Weights of a small transformer language model.
Size: vocabulary 4096, 1.77M parameters.
Architecture: RMSNorm before each block, rotary positions, normalized queries and keys, some layers without attention, shifted keys, gated attention, value embeddings, hashed n-gram embeddings, short convolutions, an embedding shortcut, skips across layers.
Training: a variant of Muon for these matrices, 94M tokens, 5348 steps.
Each number is 128 + 32 x the weight over its row's rms, rounded and kept within 0 to 255. Layers, rows and columns count from 0. Numbers have three digits each. The size before them is the row's rms in percent of the matrix's.

# v: layer 5 attention value, 64x64, rms 0.306, rows 35-63, columns 0-63
# o: layer 5 attention output (transposed), 64x64, rms 0.284, rows 35-63, columns 0-63
# up: layer 5 MLP up, 256x64, rms 0.342, rows 0-17, columns 0-63
# down: layer 5 MLP down (transposed), 256x64, rms 0.0845, rows 0-16, columns 0-63
v35 107:145136133148132152140120207163065127160149103133151162134110134098115146132108131114070138163151133137119084064190157104114123165145184119154145094104171099106155191182074108097144147082155186
o35 105:126150120129091124168120055116182063148110141108115129122128112122145110113152130161158116070113155122101122213100070135119153103138070114100085161099078152185100078139106134153122100176155071
v36 114:193133150149097116171122145135144164140086158116109130083167132167136132192140145108131146141122161102077183100134105192148059135124121173151208162109161180097179152135104123095135094121131083
o36 099:103117123069139175064132107147120091116165094125097158159083095126126141071134109159123130129120144158144070171158168092073220104095129088081111187089098137123090095137164123139110154116140119
v37 104:120167110107168196124153156160142110116099108114073152144138159149117129183131103090147151142118102109084129126177173089145108169070103188164085159107113095102141070114139147221093143129132157
o37 096:163086125095074091144119096131113136169148118118149110121152095158165104102129166127123117132156105171148129098084081134115132075196156084054173139054139162136181173149144094069130149130139167
v38 099:110120140120113201140081137079125071074124095115156127100080149132111159143179160169205108105124140126154077147137111158180141148108118131076097090105146093173127114168112077137122169088108075
o38 091:115127128089141099117135076162155125196171177108089136146158106064195132114069107096042109089137069131101146136166164129104152106123116135165145145154104134097097121111133175095127123153172168
v39 103:143106093158132123111150099147113151197142121101141111087121146108140143094090068121176148168105087144159130204077087162156151090103182134082176104124135147068105123145180060110090131142118130
o39 100:139140165124131082140115143174132091073124110155126119185161140100129097082122184127111089112153131132145100080141193109132104181133064172173102169195136148187139128122107140158158133061168110
v40 104:133152098142080091170153137145092119075101146119160166141138151143134146082143079107075185059153123114130129117102079121144134125125106140137112096131142135063193148051049139133086138144130079
o40 092:088079134184183154109119090128126141125154121133132132097107109083134083157099172137185080188061112098131115140139151129117114145085165083126124109165147133186090134199143127161156107098131199
v41 104:153121134117153091157150203115118162081123102086077090136162148090166146104179175139108073095173185099096112135101105133114122112090123094135154103109158117211158116147153091158171136159097093
o41 090:107105140157101148126127071136171135152140139167159151156103147141117164122084116178129189149092100126172148148134159155210125135199078142118101165161070110062101122120149178100105108075152131
v42 102:126142116154152142103137169094057057117139144156071087117116142132138141147139126152141133141150115074163110155099145121110102143129190080056174125145094113066152091072132179088102120074157100
o42 096:151091095117123080109166106124187199103138129090150142111158152141105111102102148062124100111114114215129165106173126117146121134099072204179125147100116127137128168158174100146172121171111156
v43 105:172085159078098080124127091108131127137155116132186096146093123077165138109169085132155146149126116137136101072170177113125165133164111123118141168128117047087126178035142135130153091108093132
o43 095:129157117201130161135164196136084120131149104128089106134127143178096147126091158138098144118140157096168215183115107063136164116100121167123180109135115196156088132190159133136121148125131102
v44 113:170158118126112119084101157081134111082122088147184096123172135128090144109124165093150122133124089139134182143165154064066084154118092139111105134132159147112104212166113112129101163119217124
o44 108:149102070092100132120143125135157062179132141156041203143094157129152169139115147184111107111136084101097067155113106161175136097131142105167112131092125134115165127110139138145167084100075161
v45 110:098161128143179178132148179124089083172148101080170173156141114089137175124194142113126143103112164198094185144123102137141077112113113164069123103154116077140105135124129121087150100164165160
o45 098:119108171134081081138101105143185189124111140171080078094072089167147128137061105093106112100141110102177104090116090085114129130124136067187101098126115148134138103137133158186095161142105101
v46 120:132120132101153125149165175096107115122159147128153147207081200126162174132143126126104196128165124164061160095101141138137152140176166125156119127091080198169076090121132146153150114120090107
o46 094:105098114188123110162104129146129134123114098113109115088165096130079080124105116114162066150087130121169124136127165094110090081054113123128133126157131030093184154160131122120089128184162181
v47 104:096137186135123117116139188139137130153115169084095116115181146129101108178104160142137111090194131111114112126073139126088103190110137117066113117148066101192113154091121207160127081125110145
o47 099:127135095117115153133119119126139075141163107168149162144101099115167118072172130130130139165060128052106098114146100151146179080162090120195167127148157173084146095182099059111118137112150091
v48 096:114121161200171060115135100188110127069120138104133126111114121148114080139129172074094130165133122125147132078184112172152117152133130096115152103106050126087119178107100153121144098170095065
o48 097:059154204123147184204101142088116177147087129122108092133142133175139130152107091135150135076156105101115125162084132108127103126137123142126129152136195157123206081130163103155127145121168177
v49 101:154086159114118167101167157144083166153081181129122093141078172122094104083165159104160131097103085137115140131106157135096117122143083091110121221182160179122112164144088113102109097179112111
o49 107:125166172190165121151109075120129146084152084127142131097177086124147107178118125157122144142197152143158093103132094170179155137099172179150112076114126107131171104089201156133118164085151142
v50 116:133152177143166124113158163080148122079131141135077100077120150127105135107107114111127148061046127118119110143207149133131154123142162145134116117164108118109178216102149114127071194107108157
o50 098:128086140151096116149088118161122153143126095111179114169133110137141143140102112169120072202195151140158152100087110093125093143135122136150144100086118120117074040146135139132188077192153086
v51 102:084132137136091089119119137161216105147116185103130103109151149112141165208166087131138129131091093145091091086105177137087113141101148151169108117137083130111069098182078105154137179155130136
o51 123:082153150169217120169120122134111194106145114154136148149084121127108079064082172101107127111138160124199166139133087132172086131126135112124111138177171114160175114062164128103125114147105141
v52 111:105093169095199139131217131171050113121124186146140108111081077130148132105049087126120076149096084150135129139102154109126072172137152119146134136117089128148161129125148125101129085139128108
o52 105:103171144159103097106074146128208163113157099113127144170132162133089126081195126118135169091116154094144155050192099130166152102111112126078116133127142116075095103096107106175147125141146180
v53 112:127129100066118093139090111180097103161143087120097174117132140173142154150167093053123118175083163077126120109140146137166142154140137122131113139129142060210101150115168142166115120183121190
o53 105:095153099175127146108187113061169113096095167135180078140106117130158126102113123212134093065150123164124133146143143158093102127113129170107103108087127175070136111167097126118151116060131089
v54 104:123177168180117103153170129096108159116075166112108150088117110121126139163056106097166157159141125081123118130113170124147115070077120125185141084190159149104097115168132195101145070117142112
o54 092:146117119140106067118071105099101088198156088168161114166101139137145144129166100197081091111087140169100148163154092138084153154150153130097106122089093124184163173157077136101099148135150154
v55 101:136135185088134107118139165120153145133098165100114179115048134154143046128157107120079118103160102074084100101116133142097160112155058136166185078094136114167149109125154095145147116180145146
o55 095:131127060093108155170101116121110091170125121097141113124169115116130183112078106118188097126122129156157099101142106172144071163106204136094054151148148179089097126159123160145109149100067104
v56 110:138170189131118084125137122180099137164197155075101172131073142161121110121067150155186137127143118125063180124106130107136133128119131124209056116117104156102166153136139133108147129106173102
o56 102:123119102106118191115137155104128097152073131125125069143174105078173167148197133113056088117131103115174068131189087141143107140160125125070190140142112104154089090146116116143089110138107126
v57 109:083162087163097139090178103152178115117132102062183183094132083119138149063112115141154124147147124091091140112100132096109106164152118080153135173136146066185149121160135144095119108065089138
o57 101:166088141135175075175110144094064160104136136179090103114145204160094086197141144133117113122150141131156130139157140137126130096120128198094124067117142170076092113094130092159152158160165121
v58 112:070155117137097152087150083123155151135187116115149080153108143150099103158116125158098098151157154156134086112141111139211057109117143091106156133117173114137087203123143147184165133150172076
o58 100:164120053118126109136139164135091112143097122111088152095129125096161172128142136106119145103076104116123139104122078104057139149137119148172070085123078121139147066114098079066076105134105204
v59 090:095118152115132121114087147134146148082154113131127059111107174148057104131071090130067152131168154090123161079121084096193143179165175071146113116135108111105098137141118148136089128064161109
o59 101:132143196194142133138153106149152156141069146148119186142114100097135162125165158171168096110152096118160164125165168173088140073103110184124168144166146170104155108105192158129159173154103115
v60 106:140090150178113144111184128077091084139124137178154188137144108127139125092136154153078124103143128043100065087144084135145094155047102097112131136155084128103166161102164110105148098130102115
o60 110:128163137121179078132133142173182202127147127095140061110084150090102114130130122107151156124136136180177191157100150153157126118172189179156141133145150087155112086154137165122086149113144189
v61 097:086131069153121108217165138104195119139124147110132072150122101212089110093119143099184089120164127137117136106175095120125158112123140108140079159117168108156159132132080090087106153114175117
o61 111:078133172155170104110100131130110178113108106151154194129134165104179088120091099128110148148071137111159111145077096123111077166139148172133173112132091102107132155088124193195168114181108167
v62 103:103095054154081115063146166094160091121171180128067180116118172125135129135129117172164119127120157171104122085117172135170164157131103161113112125154171181147172150116169147114174131168162135
o62 110:165176165189187131152124116178161175112152071169185089128140152131113115117106157098116176150148105086167134155109119120081126075109107107149135159128120115092087139095147133152138149087045176
v63 091:115121129107057164111080149076089151145143118118149090122101058125178188076108141133136161108132050114129085078133153114079164081135113124136116105088132114148145146145195155143130088161103093
o63 094:137136160125149129120128104155144106114103113104066171134110149105092153211138126060106080130130166175112163197157055141149126120114120096152164186124138182084119146124106130104134187071135128
up0 105:106075126112158097128131098095111086122105129084125138161143093138123146102210065146131140098163154095162099116128102110150172098034175098126151085090117124107111075106144157116064098164105105
down0 088:072133117099120126089101127100077128080111084147145204121178076100138165145116112080121158118090116090126176103149120179144129130193121114095150098115109171167094105154111094129201125111161080
up1 089:127158091116181122110152196159174155101103084104130148148130137098081069110142134100181053086130106104112136088118112161134177118129174113106132104189108116103129109126083173153071160088168109
down1 093:150148108106108091133123215114162093146091132149138163164165163103142107130091139255188127148165154130123116160137114171095116126129132113118164144138130122126154091195102119189126116126160119
up2 104:075148110198111207077159203110208120131087186127146122103146117110133099116158115084106100136134139124120154143099109114137125128167160065117125090176092141103182138102128131131124080161114135
down2 104:122104139150064120073117160089163178134117134152133154139140183134171109122084189194087083097108102183145160159119164134158106091084150148125142125182148102169127129134086127116165108068099167
up3 092:193103099156085166110112148145117150057138172166084093110135170107140073115140146072137130107114184100118198103117129039110193116160146101141121173130139091148136143139139102129142128086133117
down3 091:120164123086200086151139122076206158181112119123152168135088135133128145154118109053124102090160082146102087107158086169140071125131142090143129100118134105137148111155171154132080185146091124
up4 101:144070152129124105128158111109144148158124129104089115095083105183128126168091158181140149170090074169117127086098140161164109121162110142149156175187088207130069111146125129062150104145150094
down4 089:070137123155095105175082108107134125138159130157147112076124143196144144091136120113127128136154107179095135129156154121101125117147186129063082132047161105119115100070183133108135109093150209
up5 104:103119111113095111173111195138122160111077134118167145124118112052173149168046136135133167117077159139158138099149073119127170144149144114109173163131161135116094173069131127154195137174144126
down5 115:099177103131132113154108123108121119120114109151071190081129104136129129166070121082106164111092105098141127130130149089116144083128123095080151154109147195168197138052103087199130169148144104
up6 094:117161116166136116100120112154109157097128107130147160099068129163132132072178088091137163139093146055069111089199126138093079094087120084147177167115128093132127079158137090121131144071093136
down6 116:174114210119142095131150119147112126136172129107190094148091147138148119105069088115099084108096156072147179130123121099175205159063157157107113116153142111132099118165172150095165100113111153
up7 096:133042175139075118120155151185137124137125159104084141105150107111173104106153101087087082171128124073127099086119161127113130130126086107116192162101141130057144128134120120091170058143096151
down7 087:114136139068129138071133162160148113140200102070164120180162186076097178117116104100154097131149108116091088107100093154144095141177111177125130085102088117166154169117136104125115172134103075
up8 087:173135139114142113161125126149139171108115168132154108114123102133154112127151137102059089140065149128146106164088096186178223089122132101137102146145150087096113083048088126122177124134079144
down8 087:154127183105171147135086043128110082156144084144096178164166184121128144111081134080185086119184112129156118065135118153107078118114102140181170114155110122101101146149130090159138131103110132
up9 094:049154122108104119108198162073132135178174112130135103120158118152118137115102122184128150126063147183123115107096113089114126153140158096173155101226146200125122100143135133141153106138155144
down9 093:108156124145063130147124180139074116139184145174119142119175160135130134087132164120154097187154139092112129145188097192153166170159104148092118148109099141114099125155131142105079040104140081
up10 094:141126133156134171124115168118188143087103187138160136097082183120114124156096120161171079126130083151117126173112140192089118198149094161192093157127132057134121147165138142124112132122090179
down10 084:096099133134127118101090091184065116142118143112099133118095127090070140152164153086158074087141183093049117186154072067116170100122127108119142117073149157104131115123153134115121124157161174
up11 104:090169104095157069158132116129136197181128132132103093133150116114161158154114136083076088119107126087106151098153117102205080171132121093156102160118134139104130112208114191171142119096133090
down11 093:144124192150079176102154158107137057097128120106167120142127110123119145114103118029125101108121181098171129108098165113159178097123078102138124105151147156153063162131182147107136140104185137
up12 105:062111105135176154105064165132174134153176145155117129073127096117147175143098113085168129161170155160069112140118125137117081140133078115083098147172130114096106140138153090116071145080155189
down12 096:110198160136107132160166145180156119230098143138152118081103127176097149135208148114110170075112105144132183118136118111161151091182106129096100121180141129136175111087132096140132119133127139
up13 109:111111099090086066088147137109121117113168137157068094110172108179141154095128130132151132078178056123109156158159140141202123155127091141147152158139118104121124065166152055140142115164170114
down13 092:204170173106148116119115138032213119129109141128123174164120101149165105129123148116122137104099150113155116197101165127150130087155133109092154189108174113127153125137134153132166131133055148
up14 103:077150170089174154057096145092170081126124189079110102130154088171155070139132110156125121127109100116171079130165137121121140100128097161195133087137143099169149067170152142117132092121117096
down14 095:126074057089093091108086152163134174149090133127146179092119124108201145119138122113144110084124182100099156123142118111120113142075140049110163142199097109158099136136138160146136170089158100
up15 101:133202171143194104165088120056096178112145094131152120106067148166115112122140113113122139120183133110162139096162156163126101108082110168138140117148123079104092080113190147130117097066115107
down15 119:176155156099165075080137161164062147092148128113157049122162148153120009139112092173163142123106163114147114162121138099131130154147131163134153113186125105138138131134101132124183144139116143
up16 098:172099095148091137139179134147106098099111181163106108158087081130160202136119181127095168152144186114120211081140105132126129098117116175095125074156104086172113133159160102157137143123164111
down16 095:169147057174117083147093148146134096124110087147128155147122102121143076180176137115097108139193176131063107162122136120116179133178118075126155142206089140134129112126174141087133106169163111
up17 091:136123107201147156105158133139158117053106194091108112118153122119119072084147086163128182155075171158122098145096143168152125139086187151145107157109119096139104078125187142113133181094116142